config.toml
bias = "none"
init = "normal"
init_std_qkv = 0.052
init_std_o = 0.0645
decay_fraction = 1.0
Each number is 50 + 10 x the weight over its row's rms, rounded and kept within 0 to 99. Layers, rows and columns count from 0. The size before them is the row's rms in percent of the matrix's.

# o: layer 10 attention output (transposed), 96x96, rms 0.0648, rows 20-31, columns 0-95
# v: layer 10 attention value, 96x96, rms 0.052, rows 21-31, columns 0-95
# q: layer 10 attention query, 96x96, rms 0.0518, rows 32-56, columns 0-95
# k: layer 10 attention key, 96x96, rms 0.0519, rows 32-55, columns 0-95
o20 069:40 40 48 59 37 53 49 79 46 42 47 57 31 53 50 56 51 56 59 64 49 46 41 62 61 54 58 40 42 51 61 48 46 60 43 56 74 46 48 59 53 42 38 47 25 52 46 39 57 56 55 34 22 62 46 37 52 51 43 47 61 60 53 65 52 59 61 55 48 33 44 53 45 39 55 54 49 36 44 46 55 47 50 49 61 54 45 54 53 50 51 46 37 41 58 15
v21 072:59 53 61 42 46 46 50 39 54 55 40 48 56 75 46 60 53 52 37 43 30 54 35 46 40 46 42 38 54 47 44 47 54 53 49 56 46 63 44 45 69 67 55 45 55 44 65 54 56 55 61 54 44 62 52 47 64 49 36 63 44 46 31 55 37 53 40 30 73 53 40 50 40 48 50 51 47 47 83 46 39 36 61 34 50 29 58 59 57 42 52 38 36 46 54 45
o21 061:48 47 49 49 43 53 48 57 51 39 43 41 60 37 39 40 49 62 54 70 59 50 53 50 60 51 66 52 58 51 42 52 50 60 55 36 45 50 33 40 42 60 33 44 59 71 31 43 37 44 54 62 54 41 42 38 50 49 75 46 36 44 42 64 40 53 25 84 37 55 64 56 51 52 53 38 48 43 45 45 68 50 46 53 59 56 55 54 56 65 41 51 58 52 45 52
v22 080:64 51 70 51 70 60 42 62 47 58 49 53 29 56 47 60 45 37 48 42 38 49 62 56 51 67 51 54 42 58 49 49 42 66 43 49 56 51 52 38 47 48 45 54 45 37 41 64 50 67 64 53 45 36 48 37 50 66 57 45 48 40 60 50 55 47 37 62 49 24 51 40 56 52 51 31 69 33 49 35 50 70 63 53 42 68 40 44 49 61 57 54 53 40 34 42
o22 060:38 56 35 56 38 40 52 35 42 33 50 35 76 55 41 49 44 59 58 59 51 58 35 48 49 27 41 47 45 31 37 52 60 50 46 53 34 59 56 46 53 50 62 65 55 62 49 50 43 36 51 45 58 65 51 52 55 57 34 29 49 55 27 47 46 49 61 32 64 60 53 36 44 55 51 59 49 56 53 59 40 27 44 63 44 45 52 48 55 50 44 42 47 64 58 55
v23 088:44 72 43 49 28 48 59 35 73 42 63 50 37 37 52 40 57 47 45 53 34 40 54 47 53 39 31 33 48 48 49 28 51 48 73 44 58 45 44 45 53 57 51 50 52 46 47 61 43 62 42 41 55 37 46 50 63 45 28 50 36 59 55 49 45 48 54 51 53 35 60 51 49 34 45 58 51 47 68 46 50 47 60 79 51 48 43 60 65 48 58 59 37 57 51 58
o23 077:48 45 47 49 64 47 50 66 39 47 60 49 36 72 58 44 52 44 55 54 67 64 55 59 56 59 65 59 58 71 33 64 55 50 38 42 63 63 39 56 47 60 46 45 39 47 43 41 62 38 48 38 47 41 46 48 27 42 60 59 65 30 46 58 56 53 60 52 23 52 51 41 51 63 50 67 53 41 42 55 66 50 43 42 39 55 55 38 46 38 46 36 38 49 49 46
v24 083:53 33 56 63 52 50 36 46 51 51 50 54 53 36 48 54 70 35 52 58 24 63 53 63 60 62 53 38 61 50 38 57 39 41 31 37 48 54 50 57 52 44 49 56 48 58 46 57 68 46 66 48 62 48 43 44 40 49 48 60 51 45 48 41 39 48 60 39 64 46 48 48 55 44 32 41 26 45 41 68 34 52 40 58 45 56 67 62 57 71 66 51 57 55 65 61
o24 074:45 47 46 55 58 51 61 58 54 45 48 36 60 55 54 38 36 62 47 35 57 39 70 42 48 32 34 52 48 44 48 56 55 58 61 54 55 54 48 59 40 55 58 43 70 50 57 56 45 40 39 42 60 52 40 54 45 46 46 48 44 37 55 43 62 45 40 41 27 53 64 51 56 46 55 62 50 64 60 37 72 61 66 43 60 43 55 61 34 56 54 57 24 78 39 44
v25 069:50 40 49 58 47 50 50 54 46 73 56 63 80 61 34 53 47 48 47 38 53 53 43 53 51 71 63 60 62 54 39 42 64 45 43 47 41 69 44 42 54 64 45 45 52 44 63 48 52 62 49 62 38 38 49 61 65 49 41 49 41 63 48 60 55 53 56 41 60 71 27 46 66 44 49 57 61 57 43 40 66 48 37 51 64 51 67 51 50 31 61 50 49 55 56 42
o25 059:43 45 46 38 60 36 32 51 59 60 43 45 48 40 61 37 53 47 54 61 51 60 40 55 56 44 57 56 38 40 52 59 48 41 52 33 61 42 53 51 32 58 46 61 37 46 57 46 42 43 58 53 85 60 51 43 45 61 55 64 49 46 51 49 45 57 31 63 39 52 70 63 56 53 57 23 51 48 61 54 33 58 53 62 37 35 53 46 51 49 51 60 51 36 34 38
v26 076:61 41 47 38 49 44 50 64 42 52 53 47 27 57 50 52 48 47 26 31 40 54 44 39 52 36 46 44 59 44 40 42 35 51 75 44 58 59 40 52 62 53 34 37 43 64 37 62 45 43 55 26 45 50 37 41 49 48 66 59 67 45 63 30 47 54 37 39 48 58 53 52 53 47 68 43 48 52 48 60 46 59 46 56 59 38 58 47 66 41 59 44 46 34 52 54
o26 060:40 43 43 38 39 58 51 65 28 42 65 53 56 57 46 46 62 63 58 57 56 39 59 42 39 61 57 54 39 40 56 50 62 42 35 47 31 39 49 70 72 38 61 63 62 39 41 43 55 38 55 51 55 35 35 53 45 42 35 61 55 39 59 47 58 45 36 61 58 66 61 55 37 51 34 60 48 53 58 40 62 62 35 50 57 61 52 52 43 55 43 49 47 63 42 44
v27 070:55 57 47 48 73 78 48 42 68 51 49 56 43 61 51 27 29 65 60 57 45 48 60 37 67 46 44 56 46 55 35 51 56 50 34 46 56 48 50 44 38 48 42 71 46 47 53 60 40 44 51 40 26 57 54 48 57 35 36 47 46 57 50 33 59 58 61 61 49 54 37 58 43 62 36 43 36 47 44 60 63 52 53 52 54 42 36 56 50 48 48 58 54 37 35 45
o27 064:49 48 57 57 48 25 50 48 41 61 48 41 48 38 55 51 55 41 44 41 53 54 49 81 33 57 40 45 52 26 56 54 48 50 64 47 53 45 48 61 54 42 61 52 51 46 52 59 59 66 55 29 66 62 39 46 45 62 63 44 46 60 40 78 50 47 37 45 67 59 54 47 62 40 39 63 59 54 43 48 44 35 49 63 55 63 60 54 54 62 57 46 35 49 61 61
v28 078:45 55 48 59 44 53 41 52 63 42 53 29 45 41 60 58 56 46 55 25 51 54 60 67 50 40 39 53 48 66 45 48 31 19 51 47 62 53 58 42 48 67 45 52 42 57 61 42 48 39 69 46 40 59 43 28 49 42 38 51 25 53 56 42 51 54 50 64 49 40 51 45 46 49 53 45 61 39 62 51 33 59 58 50 40 57 47 45 64 47 68 42 39 65 45 47
o28 063:31 29 47 33 56 47 54 47 39 57 57 69 53 43 47 56 33 67 51 55 46 41 60 47 58 53 58 41 58 42 43 57 51 67 56 49 40 47 47 43 48 53 60 48 62 47 28 42 64 46 26 55 59 48 50 51 53 44 58 48 49 65 40 44 39 43 64 47 52 26 31 44 38 57 44 58 38 57 39 60 54 47 54 32 37 47 55 69 48 32 56 40 56 33 46 51
v29 073:59 54 60 51 64 57 60 32 64 30 60 70 48 67 48 47 38 54 44 59 59 38 34 55 51 64 37 57 71 52 40 40 60 35 54 50 41 49 64 40 42 36 50 32 40 49 57 60 51 53 61 37 61 49 56 40 46 40 50 54 44 50 51 24 49 62 38 39 59 41 58 70 51 51 32 39 36 39 48 47 55 58 63 46 63 42 54 51 52 49 49 50 58 42 54 52
o29 066:51 60 56 62 53 38 50 54 53 48 59 37 56 37 54 35 46 34 45 31 33 69 64 72 52 38 48 46 43 36 60 48 37 52 38 47 45 56 26 55 74 51 53 63 67 53 43 39 48 52 57 39 43 57 29 59 50 57 54 50 40 50 47 67 33 43 51 48 48 47 55 40 62 51 55 36 48 54 54 44 54 40 22 54 52 58 42 57 56 65 48 40 48 49 50 50
v30 074:66 40 62 65 42 63 54 67 56 46 71 51 38 49 50 54 50 46 52 50 39 53 50 49 67 51 49 48 43 31 47 40 45 52 56 50 47 55 54 32 63 58 56 42 37 56 67 75 42 48 45 46 56 44 64 37 56 72 52 44 27 48 69 34 40 57 47 57 56 61 56 54 36 57 45 39 46 55 37 47 62 58 51 45 55 64 42 41 60 61 39 49 66 67 45 55
o30 056:31 52 37 39 51 49 43 41 36 47 42 47 61 44 54 32 53 65 60 35 55 51 52 52 43 44 43 41 52 58 57 41 69 44 40 51 51 56 42 66 51 42 49 62 62 31 41 43 60 48 72 46 35 56 29 62 50 38 48 69 66 57 56 64 54 40 49 58 49 49 41 50 44 69 65 58 44 48 61 43 28 45 57 49 50 57 48 59 48 44 65 48 27 56 40 57
v31 080:31 55 64 59 45 64 49 58 59 37 51 64 56 44 60 52 52 58 35 35 59 45 54 45 41 65 43 43 42 39 60 43 47 58 43 33 55 34 66 50 38 41 55 59 61 51 58 35 25 31 39 45 67 48 44 45 40 36 58 56 37 40 47 45 49 69 55 54 60 58 50 54 64 63 48 49 57 27 49 53 49 45 65 46 48 65 56 57 43 66 52 45 43 67 50 52
o31 077:55 57 62 47 67 46 50 35 53 61 39 39 60 35 53 35 32 56 49 44 36 47 59 54 55 40 50 39 58 43 34 53 51 56 67 56 35 62 45 48 59 48 58 44 35 52 51 50 63 58 53 59 50 56 72 67 56 56 54 47 61 76 52 38 61 45 38 37 39 37 59 57 43 45 63 57 50 61 41 52 46 53 45 52 56 43 45 53 55 27 58 42 76 49 31 49
q32 128:55 60 53 41 55 54 55 53 60 43 65 43 63 56 37 50 47 42 40 46 52 46 57 56 47 69 34 60 57 49 55 42 57 50 59 43 44 61 63 57 59 37 64 54 43 55 57 59 54 47 59 54 52 70 57 18 38 56 59 31 42 58 34 34 58 54 44 56 56 24 49 42 45 60 50 64 53 47 59 80 46 38 54 34 52 62 42 56 42 43 56 51 45 38 58 48
k32 128:54 60 47 37 44 45 46 56 50 53 67 61 34 54 46 50 33 63 43 69 61 49 65 45 54 60 35 53 65 42 51 26 54 48 60 39 53 48 54 60 52 60 38 49 41 52 60 46 54 49 59 57 37 50 56 41 35 59 56 49 53 72 37 60 54 41 32 51 63 32 64 36 66 42 64 49 60 43 69 41 47 48 47 58 55 35 52 34 41 55 49 52 51 36 32 44
q33 131:51 63 46 59 51 50 51 74 31 45 61 59 54 54 48 82 46 67 47 65 59 40 40 42 57 42 45 40 38 59 55 37 49 57 43 50 62 49 72 53 45 49 59 59 58 47 47 63 37 65 55 49 53 51 57 37 55 48 43 42 58 62 31 38 49 60 53 55 52 38 57 67 59 45 43 52 63 52 43 36 32 48 49 46 35 45 33 57 66 51 47 49 50 61 64 65
k33 137:40 41 52 40 48 58 46 56 47 61 63 43 36 32 47 63 57 61 56 46 60 62 48 82 51 51 47 25 41 44 55 47 55 49 47 38 59 37 58 66 49 52 59 44 59 42 45 58 58 40 61 48 54 59 56 53 49 52 49 40 64 39 49 68 66 55 43 48 62 44 52 52 42 62 50 43 57 72 47 47 23 45 44 62 40 51 31 61 56 32 52 48 62 42 44 48
q34 137:44 35 42 37 42 45 53 48 36 63 45 51 68 48 68 45 30 31 71 52 51 39 55 51 60 45 55 60 32 46 65 59 68 53 72 57 32 51 39 47 58 56 55 30 41 49 37 60 36 40 54 46 47 35 27 53 62 46 43 65 54 52 50 67 67 52 48 44 47 43 56 55 53 45 45 45 66 65 60 44 55 61 50 53 51 47 52 37 50 50 52 54 48 52 49 56
k34 143:56 36 52 46 33 54 57 60 30 52 49 44 64 49 51 34 49 51 64 31 49 55 35 38 58 48 54 39 44 47 61 49 65 68 70 56 41 63 47 62 57 45 42 60 43 53 37 40 54 37 60 43 65 58 42 51 72 54 37 40 45 48 30 55 52 51 59 41 57 50 49 48 38 58 35 65 53 61 45 63 69 50 40 56 45 52 62 59 41 39 50 60 44 71 55 50
q35 138:52 52 53 47 67 44 75 40 44 45 54 44 68 54 50 39 35 58 38 38 59 59 33 63 36 59 56 45 54 63 49 64 56 66 45 60 48 43 51 54 45 64 59 45 48 40 45 53 44 65 57 68 27 44 52 58 59 59 49 56 72 62 50 36 44 53 50 54 66 37 37 42 43 38 52 54 35 57 35 60 43 32 58 63 42 41 57 59 52 66 50 61 53 54 41 49
k35 162:46 66 64 51 49 42 75 37 58 49 56 54 70 54 40 52 37 41 69 42 41 39 37 53 50 24 48 57 40 55 58 63 32 66 38 64 46 49 62 57 42 60 48 46 57 50 52 51 55 54 56 58 30 59 60 52 59 62 62 52 43 48 63 30 36 46 51 37 45 44 48 44 58 43 47 42 35 54 36 58 46 46 44 35 43 49 42 53 62 61 64 54 59 66 56 43
q36 140:64 48 49 41 57 40 64 53 44 47 62 36 41 68 51 55 43 54 52 50 55 58 67 33 41 45 41 57 52 45 69 42 44 47 40 52 55 58 60 55 59 51 33 56 47 52 48 56 63 49 57 60 39 64 48 44 55 58 32 44 49 53 54 57 70 70 50 55 47 56 39 45 62 73 57 73 47 47 47 62 52 42 65 56 53 45 69 61 45 37 26 52 43 48 68 66
k36 149:64 59 45 60 58 62 40 49 53 43 47 28 47 45 44 29 43 62 46 56 55 60 26 42 59 52 70 37 50 58 54 53 52 35 37 59 47 51 63 45 71 46 33 43 48 60 38 40 57 46 51 57 27 40 41 44 59 45 42 45 62 61 64 55 59 50 59 54 30 48 47 48 43 59 45 58 64 30 43 62 61 58 48 37 54 53 39 53 49 50 50 56 40 48 69 59
q37 147:52 35 44 38 68 49 58 48 38 26 54 38 47 46 43 34 51 55 38 45 54 48 51 43 46 36 47 58 41 57 53 59 65 43 50 33 58 47 63 41 72 56 53 81 63 68 54 59 50 44 65 46 35 43 62 40 60 34 54 43 30 57 56 52 43 58 49 59 58 29 40 52 40 57 48 53 46 61 51 61 47 44 46 61 32 45 57 52 54 50 39 43 54 41 55 54
k37 176:50 49 39 34 49 53 61 50 47 37 42 49 51 53 50 37 43 44 68 35 46 46 38 48 39 54 53 43 38 40 70 53 53 49 50 57 56 38 71 62 48 47 64 55 46 48 62 56 49 34 72 31 37 57 54 49 49 41 56 56 38 51 64 43 43 32 50 52 51 31 52 39 59 45 51 34 72 45 46 65 42 58 45 67 31 33 55 54 61 45 58 47 71 46 57 48
q38 149:54 50 61 52 49 49 52 54 72 37 45 64 20 52 40 56 43 41 42 45 44 32 41 47 46 52 46 51 48 40 63 51 63 56 34 71 51 45 45 63 62 59 46 54 59 60 65 43 52 43 59 61 62 59 41 60 46 52 47 47 50 44 54 34 44 63 62 33 59 41 58 52 63 32 28 45 48 38 51 52 41 65 55 49 34 34 57 34 42 55 52 63 62 46 49 43
k38 179:41 61 49 50 77 44 47 51 63 39 49 64 45 35 42 51 32 49 45 71 34 38 63 54 52 62 65 51 41 47 56 51 50 50 44 59 48 48 49 60 51 66 53 41 54 48 63 31 70 29 65 54 40 44 44 64 47 58 59 56 55 50 45 62 44 65 25 54 38 41 47 43 56 52 43 68 46 51 56 53 48 65 55 44 50 40 56 36 67 47 44 44 68 41 56 47
q39 141:74 52 46 35 60 58 59 58 58 58 38 80 58 49 50 33 38 60 40 42 49 45 58 51 41 31 52 38 47 40 48 56 61 48 55 41 40 50 56 30 36 56 66 68 53 49 47 39 52 73 49 51 65 41 54 46 38 50 47 30 59 40 56 52 58 47 45 42 43 51 53 58 57 56 51 47 65 35 56 48 58 45 45 61 39 50 41 37 40 53 63 32 45 36 53 48
k39 140:61 39 27 49 45 53 48 62 55 53 52 74 53 68 57 32 54 55 62 45 42 48 50 58 42 51 59 39 56 59 37 34 54 43 49 30 51 31 51 45 61 80 43 47 65 57 41 40 46 46 43 53 60 42 52 53 44 43 41 56 53 52 46 40 58 63 53 40 49 50 40 61 51 57 49 37 54 44 57 49 53 69 53 61 27 37 61 51 35 32 65 48 56 46 46 39
q40 126:31 64 47 25 35 44 41 61 59 62 50 50 59 77 45 39 55 43 51 51 62 34 45 46 50 48 70 38 50 38 38 34 50 29 58 48 55 59 48 53 63 64 51 58 39 35 38 57 50 38 47 62 48 53 34 69 38 54 45 56 45 53 48 46 52 51 50 70 58 53 48 52 37 44 55 57 37 37 48 37 57 56 56 46 44 52 33 50 38 49 54 50 41 63 58 63
k40 152:52 38 32 34 52 45 47 59 45 59 64 68 33 60 46 57 31 54 57 52 68 41 59 43 45 52 58 41 62 54 44 42 66 45 53 44 54 46 47 60 54 58 47 49 38 46 62 72 56 49 33 50 53 52 37 39 32 34 48 74 58 35 69 54 48 61 61 62 48 49 54 33 44 46 54 54 46 37 50 56 63 43 46 52 54 51 20 55 46 47 53 59 42 57 58 49
q41 141:51 50 57 46 42 62 51 36 41 46 59 48 61 22 53 55 48 62 59 57 65 38 49 43 54 61 31 57 52 61 57 60 50 42 37 57 31 37 42 45 58 43 53 53 52 30 61 64 54 70 59 32 53 50 53 69 75 57 46 40 34 67 53 54 60 46 55 40 48 48 23 47 59 44 50 57 58 38 50 56 45 50 53 41 46 60 57 58 37 46 53 53 57 56 58 37
k41 137:48 46 69 54 34 58 48 49 50 52 55 37 46 31 46 46 56 45 62 64 51 48 55 54 67 60 53 42 41 63 84 59 35 44 49 55 52 44 40 41 70 35 45 53 63 57 53 60 51 62 64 43 50 59 58 55 72 52 53 58 48 53 41 40 54 45 63 61 36 72 31 51 44 39 58 35 62 41 42 53 29 54 41 58 41 57 46 43 36 48 47 47 47 52 53 46
q42 130:62 55 65 35 65 54 36 65 47 45 56 61 46 56 38 51 56 42 66 56 36 38 54 40 27 49 60 52 63 49 63 44 48 51 48 50 56 57 33 53 26 44 50 52 44 40 50 50 51 49 62 50 47 50 55 62 38 31 57 51 72 42 71 36 60 37 34 57 56 37 40 57 48 37 43 58 45 61 46 44 54 63 44 45 52 65 57 39 53 62 49 54 41 62 32 45
k42 144:65 49 53 45 63 57 42 46 49 38 66 53 40 34 48 53 62 51 58 64 32 43 51 39 55 42 43 53 46 45 46 37 67 53 52 41 51 39 18 55 48 60 65 51 64 44 52 56 53 40 47 67 50 33 66 59 35 44 53 66 59 22 72 54 54 42 50 44 57 56 49 49 36 46 47 66 37 51 44 36 56 60 36 44 45 61 48 50 49 49 56 52 40 64 56 46
q43 135:61 62 60 62 35 43 54 50 51 48 45 51 29 39 41 48 47 45 50 36 55 42 52 55 56 73 56 37 65 50 47 47 29 43 58 70 50 47 45 48 62 59 58 40 40 30 49 47 78 31 43 61 49 48 58 46 35 37 40 50 52 57 75 57 46 54 48 52 36 30 34 56 63 50 56 47 41 58 55 50 47 56 49 44 41 58 60 51 33 50 58 43 39 42 54 55
k43 156:60 54 65 56 55 44 54 49 53 38 50 54 30 59 42 44 43 48 52 60 46 47 63 64 69 54 55 65 63 58 49 39 45 36 54 61 51 39 42 47 60 63 60 44 45 45 45 46 60 58 46 61 28 39 65 39 44 37 51 71 61 59 72 58 51 49 62 51 45 37 46 58 59 41 31 61 44 21 39 46 50 48 55 27 50 50 45 50 52 53 65 48 40 48 68 50
q44 144:54 53 49 32 56 72 36 44 34 38 48 44 44 47 46 56 49 40 49 48 33 40 40 64 42 55 53 59 54 39 63 49 52 36 55 27 50 57 54 62 29 45 57 48 61 54 52 57 58 61 38 47 52 59 49 53 48 72 48 41 66 43 47 45 58 77 50 63 39 45 55 57 62 33 33 46 54 57 53 64 56 38 53 61 47 41 44 61 39 53 34 29 61 57 52 50
k44 161:72 59 55 28 48 48 31 41 54 70 56 29 42 45 46 46 45 48 39 51 44 51 44 61 63 47 58 31 62 35 41 45 66 39 54 29 55 55 61 40 51 59 53 51 52 50 44 60 63 55 43 61 50 44 58 58 51 70 70 50 75 47 47 50 56 68 36 55 53 41 50 56 40 46 45 33 59 50 41 63 49 44 40 54 59 49 57 53 64 43 53 45 61 51 45 35
q45 131:32 40 63 55 54 51 30 41 38 52 32 42 51 45 45 50 32 33 45 49 33 47 41 48 60 61 38 55 51 58 33 47 58 50 56 48 36 60 62 49 49 49 28 57 38 49 62 50 55 49 49 54 25 72 42 50 54 31 51 45 48 57 47 51 57 64 55 69 63 53 67 48 55 45 58 32 55 48 37 32 39 47 65 54 41 48 39 59 42 46 42 49 45 61 45 58
k45 170:41 52 73 44 45 42 57 45 38 71 43 44 54 31 39 47 23 35 52 36 46 35 54 32 67 47 40 49 49 54 48 66 66 61 41 60 43 55 49 55 65 31 47 62 47 44 57 58 53 44 57 53 49 64 52 46 30 54 44 37 57 50 59 69 45 47 52 47 58 43 66 53 49 52 42 44 43 61 35 46 46 45 52 37 65 37 35 55 57 46 50 54 64 57 58 42
q46 142:59 52 49 58 27 56 48 48 51 44 58 38 49 54 45 19 34 49 72 51 56 29 40 51 42 46 49 60 50 40 46 38 53 70 48 48 46 45 56 28 56 57 50 46 61 60 54 49 39 44 58 42 59 62 59 45 53 57 47 52 67 37 47 58 53 60 29 52 45 49 62 30 56 63 59 56 53 48 41 59 37 42 66 43 56 41 55 52 59 74 54 66 51 56 46 44
k46 173:51 60 53 79 45 48 45 48 59 49 47 60 65 48 35 50 45 58 59 63 65 37 32 52 48 31 47 53 50 50 44 32 59 69 51 72 56 56 48 32 46 53 52 56 60 42 51 51 49 40 53 55 65 52 44 52 56 66 59 20 44 57 37 55 58 52 39 42 55 52 39 37 27 63 49 43 52 54 59 57 44 57 52 53 47 43 61 62 62 51 47 54 32 65 42 53
q47 126:51 37 34 55 48 37 52 66 76 51 44 26 59 40 56 60 58 55 56 48 47 67 45 65 50 54 37 51 51 48 48 32 52 47 66 41 41 59 46 35 64 50 55 62 54 63 66 46 44 56 46 40 35 31 41 59 52 48 44 55 56 32 50 48 51 54 58 50 55 32 37 35 58 53 41 63 32 54 55 62 53 42 43 36 70 55 60 48 54 45 48 60 35 41 54 56
k47 130:55 30 38 59 53 32 40 50 72 52 35 43 60 47 53 77 50 47 55 44 54 46 60 49 44 57 61 55 60 51 40 44 39 63 67 55 45 66 58 53 49 43 73 51 52 53 63 52 60 64 42 34 49 26 45 69 69 48 41 49 43 54 60 50 43 62 50 50 41 34 42 58 67 43 51 59 46 58 47 44 56 40 55 34 66 55 52 50 54 57 47 40 41 37 40 51
q48 128:40 52 49 39 38 45 68 46 53 52 50 46 53 50 32 62 50 52 73 50 29 47 42 61 47 63 62 52 50 57 51 36 40 50 49 46 46 40 49 47 36 56 45 36 49 43 31 38 38 57 40 64 42 40 60 47 72 46 51 41 54 66 65 47 45 54 57 63 55 64 35 59 35 66 49 41 54 58 39 57 67 54 51 48 56 36 35 31 36 48 48 63 41 43 53 68
k48 146:63 61 63 34 35 39 49 46 50 37 47 50 52 50 56 56 61 56 56 54 45 45 41 48 60 44 42 47 56 55 54 59 53 46 49 32 58 45 53 38 31 49 49 49 53 48 33 38 47 51 50 60 33 44 55 46 57 42 65 41 53 51 47 41 58 39 59 38 77 36 46 50 52 61 47 42 45 53 56 44 67 32 55 37 49 49 30 17 65 45 67 58 47 43 64 67
q49 144:48 67 48 38 34 46 51 56 30 51 37 66 55 57 53 59 60 44 44 38 71 55 28 57 50 53 47 75 51 36 65 61 49 56 50 40 46 40 57 55 64 39 58 50 25 47 59 30 42 59 56 63 50 52 24 48 62 47 46 69 53 59 57 51 45 46 42 42 43 48 54 55 40 54 39 42 38 32 62 44 44 58 48 56 59 46 41 48 60 50 44 44 62 54 44 52
k49 174:59 67 37 51 50 60 51 46 44 55 41 56 53 39 44 36 65 57 54 53 57 49 29 48 39 50 53 59 47 35 64 48 30 43 42 57 51 60 69 64 63 65 35 42 31 42 59 54 55 35 55 48 38 55 34 37 63 54 50 40 61 67 45 50 49 65 55 60 52 40 64 60 42 50 44 57 48 57 61 54 43 56 42 72 63 70 47 39 54 51 43 38 63 46 56 37
q50 146:36 63 43 59 57 48 59 36 34 56 47 61 61 53 52 35 50 46 45 54 64 42 51 39 60 55 57 37 54 58 48 44 49 34 44 44 54 57 47 65 47 68 47 64 60 36 48 48 58 61 48 47 32 55 60 50 57 55 60 56 49 16 39 59 58 57 50 44 51 49 45 39 55 68 30 41 44 51 63 50 47 45 63 51 44 52 38 64 40 56 56 39 64 37 22 57
k50 173:44 71 27 37 62 50 69 39 52 59 65 35 65 49 53 46 64 24 58 67 38 60 44 46 64 37 46 53 41 52 42 54 54 49 41 48 56 53 52 39 50 55 38 55 54 50 52 53 54 48 48 64 51 69 58 63 51 64 47 65 63 32 48 38 31 68 44 40 37 54 42 56 55 51 53 33 53 39 58 55 42 62 45 47 43 47 50 54 42 43 56 35 62 43 46 50
q51 138:67 50 60 69 36 39 48 31 44 41 43 52 54 57 56 43 46 43 52 56 70 36 35 65 49 53 53 52 58 45 47 46 59 36 45 40 52 45 38 48 35 40 66 56 44 46 59 45 65 39 49 76 58 30 21 48 50 66 42 54 53 48 47 57 43 38 44 39 42 59 34 52 49 36 56 51 39 56 47 34 43 61 45 51 36 62 51 46 56 68 52 39 44 47 47 42
k51 156:71 61 44 53 47 46 60 51 52 41 43 51 44 64 40 25 41 37 67 57 45 54 45 56 27 41 48 47 54 47 50 36 56 42 49 45 60 48 40 43 54 63 61 52 32 61 73 60 49 72 37 47 53 54 37 33 48 55 42 63 48 61 48 49 35 41 57 49 34 48 41 63 52 42 32 48 49 48 32 43 43 41 44 52 48 52 70 63 54 56 66 42 51 45 40 40
q52 132:48 54 58 46 40 49 35 43 44 53 22 44 50 51 23 59 50 63 44 45 48 49 48 40 53 41 60 48 55 47 61 66 61 67 32 44 71 60 53 60 44 71 50 51 59 45 57 61 62 60 44 43 46 50 43 50 56 47 50 61 42 55 42 46 59 43 50 50 36 67 67 26 45 62 41 54 54 46 42 46 43 69 47 57 62 62 62 37 39 55 33 47 44 39 55 49
k52 132:53 64 48 43 40 53 64 39 45 44 49 26 36 38 57 52 50 54 38 74 48 54 42 46 64 52 58 43 55 50 60 69 51 49 44 54 65 65 48 60 39 57 42 42 57 33 57 46 48 43 61 45 37 42 46 39 49 50 47 64 43 65 57 26 59 38 46 63 40 52 68 31 44 50 60 61 47 43 56 40 24 57 42 50 62 59 52 39 38 52 47 51 42 52 60 62
q53 135:59 43 47 58 46 44 54 52 59 54 57 47 49 53 46 53 69 49 44 56 57 64 44 63 43 43 73 50 48 49 44 59 41 53 36 37 50 47 55 42 75 36 47 57 55 46 58 47 48 38 42 38 42 52 34 49 30 58 47 50 68 60 64 48 55 58 67 44 45 52 60 48 36 34 53 40 67 48 66 21 39 50 56 53 50 60 47 63 51 52 65 53 51 43 19 46
k53 129:42 48 39 60 52 39 63 42 62 54 53 55 36 65 66 64 44 46 45 56 54 53 59 57 37 47 51 57 40 45 43 51 45 47 40 46 45 45 54 48 41 19 46 51 35 53 44 68 49 47 52 34 24 52 50 49 35 41 44 54 53 62 60 44 50 66 43 39 28 45 53 34 63 34 74 46 61 43 59 34 52 51 44 57 56 53 47 69 46 55 65 46 51 42 38 60
q54 122:52 52 49 45 55 41 32 55 57 55 47 39 40 56 49 44 57 34 48 47 48 50 59 51 56 53 39 49 51 67 68 53 40 74 49 50 61 50 56 55 42 64 75 70 49 47 40 42 46 51 61 47 43 58 62 55 33 37 40 59 45 60 40 65 52 42 34 35 58 62 46 49 64 47 52 55 53 44 51 33 57 53 82 49 48 57 28 59 57 44 57 47 30 57 49 41
k54 156:49 57 34 47 54 50 52 42 54 78 60 53 44 64 49 50 47 49 41 54 54 48 46 49 34 49 33 58 60 74 58 37 53 67 54 54 51 53 53 43 61 48 52 65 55 31 63 45 47 43 56 70 52 45 65 39 38 48 20 53 40 61 52 55 60 42 44 47 53 61 53 63 44 64 43 61 36 33 40 42 46 40 57 52 53 41 42 39 44 44 55 73 50 56 39 46
q55 131:47 57 45 48 57 47 61 51 55 52 30 43 51 49 57 48 45 40 44 47 61 38 42 45 51 60 73 46 39 47 64 42 45 64 40 58 39 58 42 52 34 51 31 57 55 43 60 50 60 56 52 46 67 44 39 51 65 50 55 66 53 48 44 47 58 51 58 58 44 68 76 57 50 34 51 43 45 37 50 71 71 36 49 37 40 57 39 50 60 50 67 65 62 49 31 37
k55 149:50 48 51 47 56 32 50 55 61 54 51 55 55 45 40 48 46 33 37 57 65 44 69 48 59 44 49 54 54 47 52 50 44 70 46 40 34 68 31 46 42 57 32 55 65 53 55 34 70 64 52 49 59 53 51 55 57 67 56 50 43 61 44 58 34 55 29 48 55 51 56 53 51 51 61 28 38 38 51 57 66 42 44 27 44 43 37 48 52 67 37 48 55 49 35 37
q56 132:59 44 55 62 37 49 39 64 51 59 41 50 51 43 53 54 35 51 40 54 36 56 31 44 40 46 57 43 44 54 51 63 65 48 52 41 38 38 39 66 50 56 70 42 42 29 52 42 43 52 44 56 60 51 59 33 68 55 44 35 62 55 66 45 41 48 61 55 59 50 67 39 57 62 75 26 46 46 63 39 56 58 32 45 44 40 51 47 58 40 57 44 58 39 44 53